Part of a small language model's weights: untied embeddings.
Each number is 500 + 40 x the weight over its row's rms, rounded and kept within 0 to 999. Layers, rows and columns count from 0. Numbers have three digits each. The size before them is the row's rms in percent of the matrix's.

# layer 3 MLP gate, 512x128, rms 0.0789, rows 226-334, columns 0-127
091:481500489533496490521498510441448486501517505581494513480529405526450463565444510445455539494509513482489629497493478456455490519598494487515558431545431521484532525524570491479513519521476499453491561470493572558410503503515513519531480418479461505500459539543423467541526433542511490501447465522526471542457548528474525501548600535482480540482524491536488434432499521478521480493434
093:499437483503510530511526525523463536455459474462457510479445502526489543543398464520434527525523497465494456466509500533497512493532491486532498502480542543494481453494540405512560515567399504523392540485524458513540555517471532490536420443540484492465500461527490547495459546481544510512540484540475516580565505576450464502553556486530444523474443534457465418506463580541578471508543
107:472477489522531468449480479415447462465440502507460487462460522485487431523472521441417464567550574603480522481521535540506500487473561593558508488500504510554559510514532484480514485472498555491486465504558487439479503495480554542598453537490558522452540483467542404481471489504594464532527511494522471475517481485508471560496525381481542483528471510459527480521499472553520547442507
103:461442525485515457507485486433466554537470578504485450504492481484443483471484568516477525512480542500471482568528469510457553453457448518473540507507573495592425473444447497487542494516573540557530441550522489434468558430428490474518518511525515494524424450511473459530501510567538448518472513516605575572518505509515535494513546490456539484520500419480518485435462587503486501512518
100:559512544532499487475545582464502570511513446568485439455520545533471486519450506488428486534518520499554456458489486570547525459483490437490492495452575506598449489471469500507550496506510527530454501465513454456501493459511573425502481426426499517527527536522497577451488540578485500523464492498487505499418504531525458497493412500480581533500457420489532456513461496583511536484427
093:412474564463518517464526459489540535579509501487483464481506438492466499456472580538501424460571589504549502456511504474491494485515465501481536507527486558497473550468462448556488411531510478549463511545493508445490502504516515438521558440499522543533498523512508547482487484457518515530494518460510425472447505476462533516518472402532493524563424442542460526611416513576548466515528
108:431458490569517513525564464496432523428526471456518521456519472528454466470473493453489523488609569554431457569560522526517530437543526495531460427516472475521487447495489495565472450527566520537493511493541453602455547512530499445497494439507472507517492506466480468508486525533451440496470471504514484603552504467517452482511492533459542561422515457485543517480527512518570530436538
107:481479556511526430482592505509428583523537584519461462464626443517495518466506516473469521519524560503426520528496458554515516493531492475452455458480491515454493471523528467526561439504451477581452496534526534478485497474502463533529493483461520520533490565485501460528580528505457440466523487521512461549495471520438567483507452481461459493468495433508518464510454482572620492496434
110:471494512514529556434482420527440507515530544496512502483525497443446548431480539494485485545513488568423564540553517460450557401541504544445530524529509434610483483484475526552489438487435489512526491479518451503460493450425469541533397509522572532506495528509515448492543476482539534474517492438530539579468550570507475433528491482550515473505482496445456476491512490454540493464504
098:572430531442510545450452428561502592522502475485527502476483546497494503535549459504492422521535503544478513468495481514490382483512530475477457463450477559565572442472481474596479450502535546539472479447516469493528592486551531475558455575525551540550590511488496431467515552502517488540503476499497495515504499443456501534433497513521490489533462515434463455544493455463482516499495
116:524507536537501487445526470549455492478498442420511462457552449473436523456488502495500514483516522510547543491517531460593499455517440498543447435422482513525404493559500567550581569484493525498510509529515528435464551542483483535533517392487491542512547537506534476468479503612486479513504481542470490477425567529523476485510543500445436560517498528477488436483436542547473478534499
103:473526498495550546532497478583448526486586509433511551509534493469487483456463492408523519525539512520462571516542481494422551460550547509429528447529504533572539455447466450566480453521472534508531492446546477458525490497453496496512486472481485562524500529532501485538505531455556452494481469507483396526420512513485518485489559489476495601461525498492485411525485508523458509379544
111:452474489515546443446456547483422515527512515516499484497502517483516545562450541492529494557557467530506589478533446517455529523556487470447502507457510457486504526462491486519528472527427490483549569539490501536433482553499400515494471507464436567475416593522474414427480481493480503528517526553491486507552558495480465394492465490468502504507501494429557499572550492506552494533422
093:483537530546505450503558452508479553534501486472482479469565458430508508540511459493523511532529505507502454501581464547575543464483470440515521523499528557524533476459544466425520534491512473545463474497496485472477646472512557543512456471423594469507497503527518518476416530548459470583499410475467472510496449496466500539454396524479540533493517494441491532463458457503452492453472
098:462507462434487543514446529572507498446535469477474481500479489476493497538497485409478475491508515429427499528510502470496438451519555458422520490477475440575559486493497525560460504559583491439461562525528548493491531518499518494491462440463521548563542459545397479475515579510455448512534535518523513634504493562520552489458499458530499532459483516538452473517484491441471557528510
104:420485534465538523510551472425481548534465560505490517475530448496437503470469521495488453510553561473570479505507452519435470446524517529496483457526544563526533502457572506543556505510516458584503526510520476452458529441512458550558504521451477580484489467507471504428525551511575456529475506436507561509477444491478453567517502442511477502617512457544528473539401498507509450464514
097:479447493486498511434469521521416546543490506506477460426463528565467459541540545476479474494558490555530473502481546420505487431591483535472495423473565548525462525537474483536481517462527521510437472527483502446515546512534532508540422448498535587511537551509570507500477500609491516537515522470533448555452493511491403524554458528469429492457462501537504463501556525426507478485517
099:480492542527510501453443553492435458503511498469473469401514433496537446567537506493495534552481576497446535522482511549540509477468548515547482492511551463565485467495498473534588509509452515510452545409492435425410500481537554546528423450534511475525528477484471462498494437463464434524470464494500454506506547474503530532502582511507564603469517472514551468476534531478545482509428
110:501414486483544424503497513521422533514426584437468507432483523510472491509521525457460482462529441486468476601547522556469488496506433541478454448511523502491517435495541508514542471515440504592505452515560451500493536512547512506523549428547541506507488487503432522443532570543466512533468481480585537512569511454421484522469521483507516499560513452505534459517529517507565410475521
093:551473562555498510463602515466469496547487511532505515513473506544514504521413536442464506483472496502471496525560502536439529498534503500444479422453525493503509480535510576525564552521558537503495468465507535491373509510521485485559433458437459458544522496566439504430435549442530455470467516510507482473496477533474465487500499443512461605568515461511434466503469490521585449531489
106:453482528459549493453471449400487518515527574535490512485496464493502486460491553456498556483483505534456482524445518476518560488599495541434459524521445523498477534479427501548534394453511548514544462506582501466544535456490469503550427501517587498536458557494414494546531520495528459510482463487531506571481562433457461494511515483511514521558486474531469423539478549510546486430455
095:549507518409542553480519474458440547535523522518462503527492522567487475512498469525544454520539541466431517414444480482481492512511553525474519456431491590512489515445490555501468522500509555520522535517521496508502538503471537502545462502498504534580437416533485472391558546504568443574490451470471495451513456540520468513445456520467595473549488459558454467491483492501491434424481
103:493466469523554514442484532537495491486558500486508499424528525411527523513501497444471464518562558533511517515491528520549439519548562497458452404455515500568493514431484488543514427503494499487527425538525534542493475537438546489545496458498525576506518469500405504548500478523514425482481496460590512581429482496450431480533512532533554451539522418488567472514533570476511529520473
104:485508532526559533509514521461439524453564508457495495446575461513492467499474542416462517486519521484553568535506535495499520517478480496408535477485497509524518416519471507552571559476492533444493458503481405516518520432488532475483497481474463481536457488531431445482536474554476403505500398580497529612467479493489532487551520502572520584503500437520473506497513476484571452495472
101:511484505493500551496546478486378421432496501435546420519501544441477512527560485474475458446479482479530498512538428566462510508579483546469468474474546528580524469469580536494460601535522496500534481513548506540527515567483527498533488527439470538517494506484413443467490497463469454496479510529520560510496504538498540424557534469548524570435508513470556445444513466516485518547511
086:565502581464502522466497468542569630510488526502551459539522469476520499428513474479564398502448478462518514480482492434489462469479580503473486534514524546491550504531551508503547404496546452533492471504446482495518583504503479530482507516442501540522552546569470510516452531478474472565465451562541473474464501511522503531480568464509544423490489440527455495534415462490474505565525
107:437524501460533411496500503518527431523463472500476444501516520475413510563492506559507510498556490567586480523521509515507527393498473447514531468519520415492537491562541443500466492526466466541500544529533468521478470507456467463532522506477466567440512579525517392487474494529474474560500415479544529487523560540477552503427512431505425531470434502523541555488513513526566505487469
102:462489517501556545502514431510433510441522413478494523478547537503450492469516520540507545549532508495412509489584488579515517424466527530529431540471496547582515470488525510502485468529470478531483443437538431498472544500499440627492434541536511516444463543538510492535531483523505479513520396430547561480441476520504537445536555492528477510513494421484549499463488488515550514493512
097:474504494538517497434478564514530501435484402488463455467539395419482544539569486516470458558498575467556485486585474457513558476496547454521502496475457513503490485514465467512510456491463503493421509555480481548472534566453507503516510465518592534459492559462531475531484505549479455602512542508522506495558566482513504533445532428545445428486456520478540472506531460547550492484492
102:525480545463507580446471470541468474516566506463465543480499439464511462480490513536563456528515555502395464496540517485478441494528560479534506522392501509516477470576466472454515477501504521477443597514540548459460494533530535568567493441462561517515526450563509501434537488447474461541457510529508452493502515467525499510484476517494508476615498483482560514523515425542460571462439
105:465485561453443511481450527455459569532457564519520414451478504511557492474460536532471481462552544467565582517529475476496510507473468515533438483533552544515494466510607495556468526577534491440477460465558527536481509463518465513497464522432423528506518460504517389509515486464499417562412428490544462446511542522476491459477509516522464471541522527534495469514528525546545490537481
097:475482525472543499500567463529506482510588570441484445543498527399498385511542516524547519487531501491480495541502556419488433483541458505497536465522518532488488523526480540479533529468536451462464522504569538515438529491506534552569513410471443533482553491433501539506467507512498424512402516456472506509506512469471550466486527515464492541475418429500551501485525482501501527400566
097:482559409456547559503468422550464489456528458546471516489501533497452429589469514406491503531497605529500520517498520500458471486521517527516540512511528463585521537361502506558545464503523517530474505498446531409490537509467532463542411544500550491499508526552465514471522535520510508483505514493508499477499454582466488493481534490487445539547438481557443422503517472482486514455507
091:461456543465451505463519579503533584468548542540496520488518477537518460556446552426537506431533464485461482547509474450490464473514549518440460475505455501526465464490543489543480417442475487512531514493512510494506500454425568522525539460492486618585518448501483507449504503394546452504523503496472519583510511498533518419567490469492537580444496488547486510487478530516529484484423
108:436458582517451487425475503455455550501477519512551503470478449488475418476509519457461518488478531591533556471498557502506522473532585562513566493586514492516497513491488540598524446518476507488584457467549475487507447473506435445513486496491496523511464523481450367513501523508595514512487458482522484503513489506466508455549506472502574473514431448508514417530494573503534506516525
101:486496571533553533485535499495447544501560544458479485499559508504515434531478504493483477485541530543490449496583497623456503516439552553553479490480522534472483513468550483519550496453424466523481493539596588450430460486489530533519471422429550504518509476555500545541523511424482421506515461468487504515454463556556491503503537414531505481526452446524506452558485506461488482454464
095:541453552461558516462525504527503573507505517411507482508462518467438469507518489441545441505527533585474511541530556550511559491450492487513510492467464550518520472482503566495457482485516462485567508462499515390476484447517367500514496478444549526536534527526400527520511547454497490562408463481526530514498472526432540520539428520444499528545523509413466560504539493483493481498517
103:472461537489507380522569487519540582519443505530402484507532448534486478556513467523551537388500545496579428555532473439542443445454465522467517518473550503492500526521501545460529499536413477521508487495503489545479461506539504499535473555436470513478468528509546527502518533493474518506504487427528493532526483543417495548431499484486453438487450473437482550544519543579516519520475
098:472523585523503510458466521496435543552558495444498511435597517406482515544524475494581481507539548538469508533482517474507479492473506449527538475473483516496449489452476496533472455474551507575499513485533452431467574453498503500526520506483419540575505464432497534454558564483442460527506413431522466513502501460425503527515500453449517505574438429543460522562518529494489475512539
099:423493507483549464493574461449511542517576515507472489499469536509446437509498546464470495505582496513513551541558505504399442366493495446491514493581476498543557544501500504510530490534452526431475507471509507488504509497478508538536476514456511518491521567550526422490448499491501417444524459464571518508478543519471509497485524469468531563532394516482436507529532534594501556468484
103:470468583520544471467483480492506546542460471449469491464558492443492554480496537536569478529544487502585457496504516449469490494463429476447479516464557583496523550503532363493520548472424515475582496467538538469544520562493468570530523505458530535554490517501480480488514518546512485479488454489506424471434544548454488532493459522538485487480478394518482506538550475521514559493414
089:571486511483473444503504496553477551520477506543448569487459424511478520472475491577454479540516543559500480530488490529525524507590551496532448448456413538510470548497529582474481443416546498506530486566485476391496470471506458505463456539530480476527461503551494437550466526530490447516558489516525409566462468532507519499490533500519511550579487512537467516561505466482495552467409
094:382486514564460490476487420521511567464544481479467450488555498470527459458543476490562517509463550472426491467552560442490531470502537463446534446455422480568458533442496497512515442500527517446468495482577515504495520489468480491523496447506478570485492505471531542468558510534569477504493521533486465606451596502477461525524470551499555514469519442504419481480478563515520554473512
082:464483590469502493471532483460542514523512481455464496562616433491472498561480585429475460453488487532506528499456448504503494433529498515458525519559541454484450476491503503627495477577484521489433446466541553543535498456444505489460471485487470618497466532479536482516531544500513411477498533477484522532480511502550486446513492457521467531513485487503442524596454496468557521533524
103:449449561547541496431483437509483545534511534467454515507482458511457493459523493428492486556614492527516568497484535479468472435571566521487537516543499433519488529499492469530520524477492535505497529458559562460480523422535508458529469381500480537535409480542477451501566521450519478564446429458521485477453506453455505448520502465481503530536515478515519428504443506434537512547476
101:429484501517443482513468500539539515495527473458471453469544563523452470510478441454527523488532490489487486534509524491482395483553536507498484476429517485451505545465503496484579450534493530507431478573491526542518564468524585467561531479480568543486520480511561435431431561476535504502556528468516483544511454464462531507456537423529452567521388529500548498540469534463502554421480
093:440412508554577510522496511519533539532517454486475469482459431543503504502472540529495493552509534522552482517502453486553432459523559480536520483489511537516567542460436504529450420503484469592439477497540446436451502515539514454533482550542494545514453553501548400529421514467536507510564512476508472532450489478524493430474536444469446517470423495461569497544420554490511474491491
099:502504527485550475502581509492435544465468530491498534477492506484515438480475547438485535517510557507435547585520495514517480496534473501528525424461501440501551493453516461495502503448512412487536532616479453512433504465544443508534486438498525503464549502531447501518470574489462462510446504457590558477536547546440485493472454500462464551456374530509475494515472551559497517512425
094:486514451494548537490567487474505467532473468560424511483468467481461530583467446525492432477547508523491457457558510571447500510493475500512448510544514599535519561547509436526475446478411460521442476487488527563457572567432560508475468497511491445467491560530514551510459508510555474506513497555485482505491547469481489555440519386474491447564471498464513486509508479488513583431493
102:505496493538429590442545458548439479472435512505487470502528481525490530597506529501464567500537556500550556523535431562514543532471436435495443536501509577478528493476492600471483471493475431437542510495460509485486510498481489535524504484502543538501508518606521503548480513504506512577435480547541495513440485512506540508546458455406495512519465445467507438473408502450538472465505
099:400490497460508474525562460514539557514439460546451504476476507483484530498429538455493475490510497445569528521481489442456476403456494447450526480525487496527497468445550540568494501453441556564496498508537520419497524484465475524560433516423517612518504471500498458563543507469577508497558487449485478539517552522465483549474469496422444527486504511508572547486515574524467479494526
095:489447523485521546422531534522423538511494535522530506390517453538535492528483541404460545508531466519536520520434502506533443497549486482492535443512546558512449406452482509593497492487475480489461548508527524497513577492518517480503477536524434482479456525438486453587483473515491478472512407538478478524495517547521469503606579486478501536592480492487501463507483558510526430468526
107:478521530465547530480576539502409471441539528432531507453549517519524413510486548488507459534531559452443536500482503520450450483482544463473455482441497507477399498428516532535545581505476498535466473519513501408422572486462532504503469459400597559516497506526523505480480509509522491483528504486460401548505576495477506499532552457569520485527486493508532505515515474560465500516521
100:508439501513508515460464517514520489483507560504490494486544503500546496461470441490496498492494540479473524526474462492536486488465448552534491490531537543511586514477553537484479487503463477471400434432534559513436478525488432518508509554506469501517453546393480440525454561483510484598438517502625456522496504504515475540476491459512500474502409527423493510546473523576509592598521
095:490451499487535470467512479566489493484475460496524423504554506455475483568389465549549466528547474445566509550552522574510477449485502529542484452442502503506514409426527465510438539487538425547515485482542463475451499515489484496528467468451483498519451513528577537508537546533590461508554503509500486462495542533574542484474510412588509521523477544483464434479471493483479533534422
093:467491614495578504437514501477535562525494532443513455538514448473444510529536522501470477535508513571518474523457496463536468444505535511489474503513478583510500524451444469510477493438484574475495495473567553458520522511488505564506511496475476625518523476498452505440446551508398474481497525534503411562428522441439458493478451465484449536483493476511512529537478497567499592527478
091:495539532535503463466603502464537577518485524547467526522515500472560490545431607496442448495539558500537443417489449530498456486455501507425514509496503460536497523462522457571470513464441424498525465476500528528522426563426435451488505534500507541545503510528442481531453502486570512534495489525503470479474536475488553525529463423533456502434399486500521547545478541527535458508478
108:484483539485493489490531521448483485509458522508459501537541509497502400473536545510482525451567501514466470578575440535534583424492560538498497517475584558474493465518492441519543483510525453544404540501519474491532543506441542458529529426487497473449488565544494440446458515492483447522491485500529561517493489506499562494448458380450500492545494439503470510529442473534534487492397
108:450493545592503458503532550425515497474463539458486457503561432450499473554547496521575461510547566495527522509510496490502495420482467514531496479466495482571568560484512461501616585507497441470412518435550479502451511521432445458485520455536576511491480561481517484425490567494538466502484488421532495519503547472536527490487546449453526492462480495508568459513512479528517533462488
106:524465512488538513510454441581464500464472492509505501507528502453483503543457462485540395526542550458482490569550552575495466426565575505488489532464462470488524536462530491578478495544488513545466458463526463527500536540469433514581416459492429518569510482520485502485523577518531496532439448519512468538536492491516484509522584442562468570502426521492469507500491447494585480515444
099:455438570455508463423510426464498529470490526474448478475516520370530460561460429444515417405517504542526456482536526478424495453449543507515525505482550542521499473547516542525518511573542466508546554477547528450491522550491522496577528513456479511480549482479470489427545539527456456503420540548504560552504509475529536510528473438528513468524489476473545479524462486477511550464526
101:534467559491543464446563456485520497495445539470478505497575449443527540525493507508445498444551465479489516591536519509440490474549481552480512498519545498492504455544532511514497475576458503529495559518507605445468482437428445484504540495371474509553507519545484527430458528437539491461449500527519440526503449544503507480502439476487429498458535482544493501550471547510584462557470
092:491453543465462534517589466450510489408496474531527483515515526506530481504526488485465461512493522467513489457530435549531528481487623580484457524472557538503516438513597491503465454538493544547449479489487535501520514558493468564526503565472484508510497579561479488531413532440476480500513551546513548441442477476482590450471451421488466446568443519470502507490452493512483530556472
100:419503557499525475456561522459533565546447508546435500448493500442498493497457542498494508540508581538437475457567486467453436452475565478460531502522519476609498467417508511519510514503496487553491493537481527529510559497449531496553438553495497564542507508498522492452501550526521475482479508497580462618467535471505527550495510405488503537549477477513556453569434492526482538452482
112:461512537525474491509539492510470479481509455499458483491568478506411483525480447524507509488577502494505471556572531596465577457457429572514470503533504535451479539549517517499551537519492433513505494530526501478436551441487434562497535523499489523523456555461395538462550462472507487543404448486552467506497471539425468480495513456502476590491499467562444466530494500561522540544444
099:450491551472497476527545481465503544481549443513536457450500462521487492468534542472456470441512497507430521479568447491525543517434526522476548509466547560506480488471519455512558442524574552463408488521526539441483527482505522497531520476502547553564570478545431467482454573454485465496468495476544609563506448485486472447409468526401521559454468525508485455506491491483473570498491
107:519448581498553507456506492543509532455503479464515494515539524395453512449437468500563370583517465486490489497517485527569512489557524510440506474492510527500527492448486514493429522491527516571514520480512502480451542520491532497567461492463405513532529460623483505515502604482513472499438530511517453481508522541497525515434499452591500545512467489466433469487479494456539532554499
099:466469540438498557513475526557473508446548464413485539497510467452460524572467437478476418563515472511521515520466538550420473518489541549514482470561572455558547463514482563506485544510468507540435474479480421471509538478553469500543465498517540520452506523525487463426556538464509471494529495438501535569466479524435502489444557436455507491469457485513481448452500483503555482597567
103:520454598484562482526573528447431535517465559514490446493514495477423547455444455555491529539529496507484518581493481499482570541432499532511477451526505517500542503511507524482518506617503439492437490499562551466443528493473417475545486507462436483485562490508466462496427553448532481539426458530509537502526465501506529425515497544489561520495485493469426508484468515497557425541462
091:496502505508489504448513557555516522475542516437445532419487529473473503507460515407451358486550522526455484555529512472490462500506508535444416492526513493570566567498501538509499443451488495445457524483508532506461476523395477541592466535491483527496489523545433458471477514526567453515494520555506449530539455531507574459432503482514481509475484524434547489510567556498483526527534
106:458486492489514486440570511504390594494517541412543487469528530576507516475499512510513491548527467499479466472526548537452572509432489482503478455486511473512544475454419443519532478482526498527481509445557512442490574388549462539499472522463489548519527458461436499468501519565550500557549461488474449560520562532535472468543428456573536510474505437515461474515505484484543530471517
100:486515585498460615456525518468523571498534520521509503473514489506456506504394520538526503510605525512521478517489492469430480478456487504499440475492540541509498453464519421550499393503554550521433539530559455491514549476492491449553462462384423537513483490475481488499488560477514453492517535498485472504469535459497458532539513399531499529567450461507455493551471502540547502489486
109:447515511501510558432506497534426477495499496438426553473539482495530499495505511443476500437571462540520491453458597489482495477529553515509496449548518471499511575546521524459429495520457480514532510542516527435503526464490423550572455481462564566500478517514440418535560512503526431555429428441507493579516505489518518487453517446483543554498509477493518458511463542464561492446567
093:467508529423541491491519486495465570545436520503533501442545550462487425435505477480498460607544522492511593442478560455458495501448437561469501515482468495487519433474533593482490522529475497532480557511499442396470507521546516554511504533521455502481463497455458419515472528449548422526434489488487481468519473498488536492521575549496474456572525488507550537492438467520491512475444
104:525484510516531410482479524467454535458517531517521465481585460533546469399465613457450537448529552505475547577567405543423534488488459564408517455481551546590497469506534404506519522507488501433415489510521504450515517530450488539507545488504499518479460507478506511487534477478495504485505484485536502464540518474540458528511504508515496496497540490531525431443483521577551498467496
102:478493512505485555515575518475458589483469557535486486507553465540469505489486458486517529489597521489509537512476444499562467471565496511522443490487495569518491419407486473487539500539475598523546453473507476493480507555543419465529458507433565520443462571381556480528497491493543463471492465522500405470491534520501531501552538500487479495502506423546541579504485490522489488445468
097:486462595482487516465553481494506558523495539526476472500511523482523456486468596499491507522545514495514557472497476586473513492463566514440574539469567467536469463471457494454572473539522491508460429461541533436492531482563555460535474424477494555555549507491439507522502517428524518509489543510517480493490519416449488473504469500513519515437489424535439513594516500512484487441375
101:475459625521516491451504479536518561523546493456423475484515472540439424568507596467472496490541498541471509526539495495526539479581532409551546473514511541506530455575480524531547469508506492533463496462625475505440532524519448480522472432488424518463467532482490440529447519473470466493455475485500479506478499479505488471515500435521458551502474433544470442550432482503548530504478
090:532506573509492511510480456520506543469437476539495507464533475548527472501447476458549450558551578483490497459486510456526450519484417546498488493478502506498469516472509632497436481515455562478510524460472483495513523512472541519513391521397556508515470459568511447431555464580468481523532480495557468518526503540454465419497528443579492466571508480561486462462467497550484533531513
107:507480534529481424429526498458410555477572598462524499478542553514483426535459556472488454519492474479488464527499476534415547458525529489471532467531501495498439411542549501549514543547545449557447534462507451437494551420465554523539516449482541530566507466491493477486465547532582454507514477464519540515520449525469507488544554481562560478561505483471493518511445463481526480463483
099:511433528481463517462551540548414504517546616510497495453486504505510497476512532495434434484558563512429458528465495526494500489562558578544511510477432570516475552526511550475477436526464546576411428521511522550472494538532481513521447563460498560464478483506491444525496530449499448520564499510500411518530541480486488470523523430522593475477501470476522503500426514537498496477485
094:492490559444511495506540487506406561545455527546503505472578437499520515468535526434541521467612479497587535508512484493515498458507494481498510481505460488505531514514488531548553565471375456523503420557514535463488457488506444485481436528436511511461496473457490531483490529478461449556540477549475464518513564527490548531486451507513429480519485458564442473588515515520544512566422
101:513502526533556535486535496484470528470520582474527471417600533511511410484455494438498511496539534493480548572571529562415514506478475522534540502475529441442502484470491539532526520506438441517585495594524570469444470451480471475575487495422532481484472482511508496514449484468552513493431492454502444469474525552448502502542505497500537518438496520509454492499508483591511441440449
098:513516549430501506451482579470453501584477574513511503454492449479543492506462541503526489582493537561512466506489479570525450472503513583524521486494538498497535502468541507499468541555478486457514481432525485539516502580432542448539436518514435519466505431515500503454513596486480402443513407554526583469494518499499529443429495467492584507488512445528526477499505475537525455491447
095:479516473552498511469525557440488524462517457514398486493515508528486520515399480434474492546562540455520479476557453565476505474519591528477492456497479492588511522534549455544469481488476482482450443479573537538456533558479562492543419505457498547477489532418501505465482463521419473533524489512517501536513527565444560478530523425575470452512474458463543456476525523475515544511426
093:471476498480538504510494548459437484503485476490487526567478530413493465545454492495434533429442580572492463520526551447538494489486516499512501461547529529554516473514521506601576427481543535410486575468469552467516498522529449475549531534523541491471493495576502519487482584455526465451514495479540457490547488580512480486491581462484559474555507482608451542543477477480476487479495
090:523478511479513456479475569592507506444527471508456496530495510488536433475494472524548487570451465515469534476498451577584556502518553479488411485581477502553539552590466520523520552550455544479498463440473527561407497459537487457482483486525544522468491479521479447548496550536473460465494513463524490481451494477446450510510466526548509533548457514515513437530602481555469477415461
102:470521517499520490486513421439485439498459515517494455450507512428442485556489453505439487507560467422525582438581462561440471443461479473500513511482548481571552613518579404491532562486466487543477539543507506521512533466455478566491529563499517474466514502501534498509494556529461437466488455459502458528505508495499486512498549414423541526468459516494556485539527502491514525470442
109:469494526525559503362501467559492530506509503508499471481523527546495470471437545454462554542580527516509563508508468530505482463513482462436483442471503520584437528465451528500428507489493530453559470481534538454534500484503538411568453447489494503471494538490502497493465528447489478525541413476494459580518534479515487537514546498507532586490489455492491441492587603476531424504520
100:446512497462535455447492608491475579489495526515467482529506463511496481501534563522399546562580541535502487474566475506491551552497553485487554434525455534505542504560501482496438447471530551462481408514476555545440521466464426513498453454447499545483519550459417518546519533530526431577511433533473453486572511463514494503519531522491491491455480481540476483522507475471538461445474
099:420525490521466508467490423516509585541532535492505498433479466484523460535467549536475492452490525495514479571520465473496467515420428450426568466459554462548489472491518515544531456500490557521506561437566483503450480454500459528544483540506517494550552468442435519519520550515513482497430446409523545521548442514490548465530591536493554507519516482521582488509453540456486478427463
102:509502526537600486455500487457413532561509531402463446466493474527414456451508575473462517533591553527500503521525472486475514511529482508513532494495561518506438476503509466502489530491533470526465585453553527530470590409484455514478470496487562509453513463502460460401498470538493468492443477461504489588482497499481425530509601549538487489559504453545510505492492522463532504488528
087:476496587508521440510489532519444517495458587483493432450570469450552442458514501458564496496602532533509586500551473460527484574516491460436492508534515474528461537447555515471524536509488509496414470482474486543488463441524487542529460561473483458505463480454524455547491455483462461500478510528563462486502495518488551481518500464561554398516538461565510498523513461474526458515392
091:430440532496456503437541523494524513524607562589504456427464464476484509490527480497565487462463472548530508490508475526473428412417509544511463511501510579496433504490489554560492463562535513521414471511495485511548505516537515565520521561525440516587518440481496433500478603490469464508432492544548514530451496479498516541427534483482545491463474478519534495514496475504473449477505
101:486481508542547461470585554543437512507495489433473457458587531551506396470493504463483526555620576562556527456521547513493519469437536537477524506424530510577531487505457463489511512486514477549510579491498550472482470493493494488515423457494505540545508496479553522549505486483439465568496463468480478529451465493509483527562512462443528527450479423484489457475563433490503460463510
109:411493518502469500406566481496424541457452541521480461545552496518459453508489480466566462458594549507455474484515517432505578488535529488493541459548539445521499430500470476551461461517542500497503516462453514471549553448513453526490474488557486529558478486422474472494542515512563505559540415531500504509519513498452509487560473532570519537456511404444483442508528532519530515425531
103:515468518503499501483493462492517514510455444582485506518534482468430504539530557445432484455548538505502558576540461486427518474546603527483443496461544493579557538435525504517512525520430553487485557525515552485442503509434556445547444513447488522475490569563535460550449538484488482518471482549510492515468535586498522472457535417521523494523445524503484445521448552555497503462444
091:493474423464574478554494566598494466469558459461474466530493466477482543542520442475542464490502584542496525529528466516522442491533486476510433508483501492569531545478473474524505501512533472511373487470485496520481552500527547471486462503505540514371495550543484524560543580516434515574520456506512455513444511471475505513471511439482462445546474521493507407503460523528490523482579
103:481504605512509439488506479472532519579521497500509482492560454463488441436507510434492520474570525474541567510513532486449531467494507472452563465482522502537533438452498458566550487476521505498437512474553584519487469439513539426509515428455444532563511418478537500523470540538496440474433478536598558537518468515467521485500508490562518474548504447488461501536455597550504493513464
106:496479531503558517459556581415428562483499549447502484440502530485524480453511493523540486523466515573468534482472584528453502446504549547497491455495497437585484463482469487537499417499557524456530446460526514508512600533498485495573428520536493548490542465497450523476522552429480436518533459499504509555436502538446521596491527435551514490542487465523467476507522515477493465431474
092:515494499453503436483560501505500480514461497444496517463502489527474456526506503535443458446530508494463556426543534557431458522457465470457506482481529476505522583477506463454560541506450448517496541583524519510493494518474549579504517499480500511461582490462547428514402445473535476475554532443476474495501569528529557517403475389534510431544446476559518483553534572520498520489486
106:463482516530528551488582567529486565484458495454475447454535492534463472472436545543449493491549558523469468495501534457484585473539475455434585423567508498505448453534462530557511440543471502479487520519572523473478560471495476505572430438476560517536515560480539429506477503557544463519509424512503462568448503477508475435523474518569562504496517465466493501491436507515520541469522
098:436462499559542563482492470559489424550501561422486458505516477452452497508447505534505434548565539530453532534511470496486543431530518474480485515540524563461514467432481534495522467524500512451543527525520477540485525526514536492528508481436524485491498465565500490462469549497583464472429544400544400476458484473495540548437494499478542493634457487494477521533500514503485583470474
090:533445529474525525453515581533481461474515566519510493468492492463479520517480541478518499458477547544460475540516563548527484514501514516568521419554511438505509420509559558506479512510480421533449427438497527531418412438555440505531465539475464483472549524524394518498470519487551475554471512557553526490542511561475466504493533480478512510453527509459477442588482480525501440588527
099:408467526518553462476470519516504460465490478435474492488469493414479510536455471490536473503555571465501507479542473482454500508561571529437449472509516524470486484514559495529520491498479532536471554485533547517479549497397550567548463510505510569521501500574586481467446514475536413503534492476529519522475507529472579438497518460526501431597430423496551411507462537481512522523505
104:419459484477512490483482480531430482437545556412479495468573426491467536573511463498510518534524549423539475570588500446450465505496489545553475442478498479492526515450527509550579582491514591560470510517482463482515510543460481546526443442423447498558543487520513505426543498552471485490483551516517484487557516508487518497505591483532527545539483475518480466488486486498517536490421
098:423485501484488468493443536480466442571522562450491499478464488445519443533515483493444476550515607487514513488495508525502441534587513563439578449536499532506535393529549501489526428545501533506479520421500502409467491459527528501514483439492458546532445453474540464460494562405543479472490555499496454516542494499458534465495563487495560519522492551554523559517518533551496495513470
093:524518554464534460500474550512480522488434470520467421457517392458460518532537511534498472523514541504501531513530468524575462534515470526538477493519558527522412497532461501501530481533539562526447541521500406461487496507556492540542472471451519528462507486545494540525540467570401420596451505439515480519451475521465559555423491519516416497447561498550482523477533473498570522482504
101:510481530530529522514504519544450536464473463472472408494537454510512511472530486545501461510509521533460480547596486480538551419506632500471528488442584526545546444482500529550460479478448515542436470466516510408498530470410514484541433470458507526462506437471467449444531582561546465543510480510491501534500450474522534441509570532541468506547525500438508507504483434494484527464484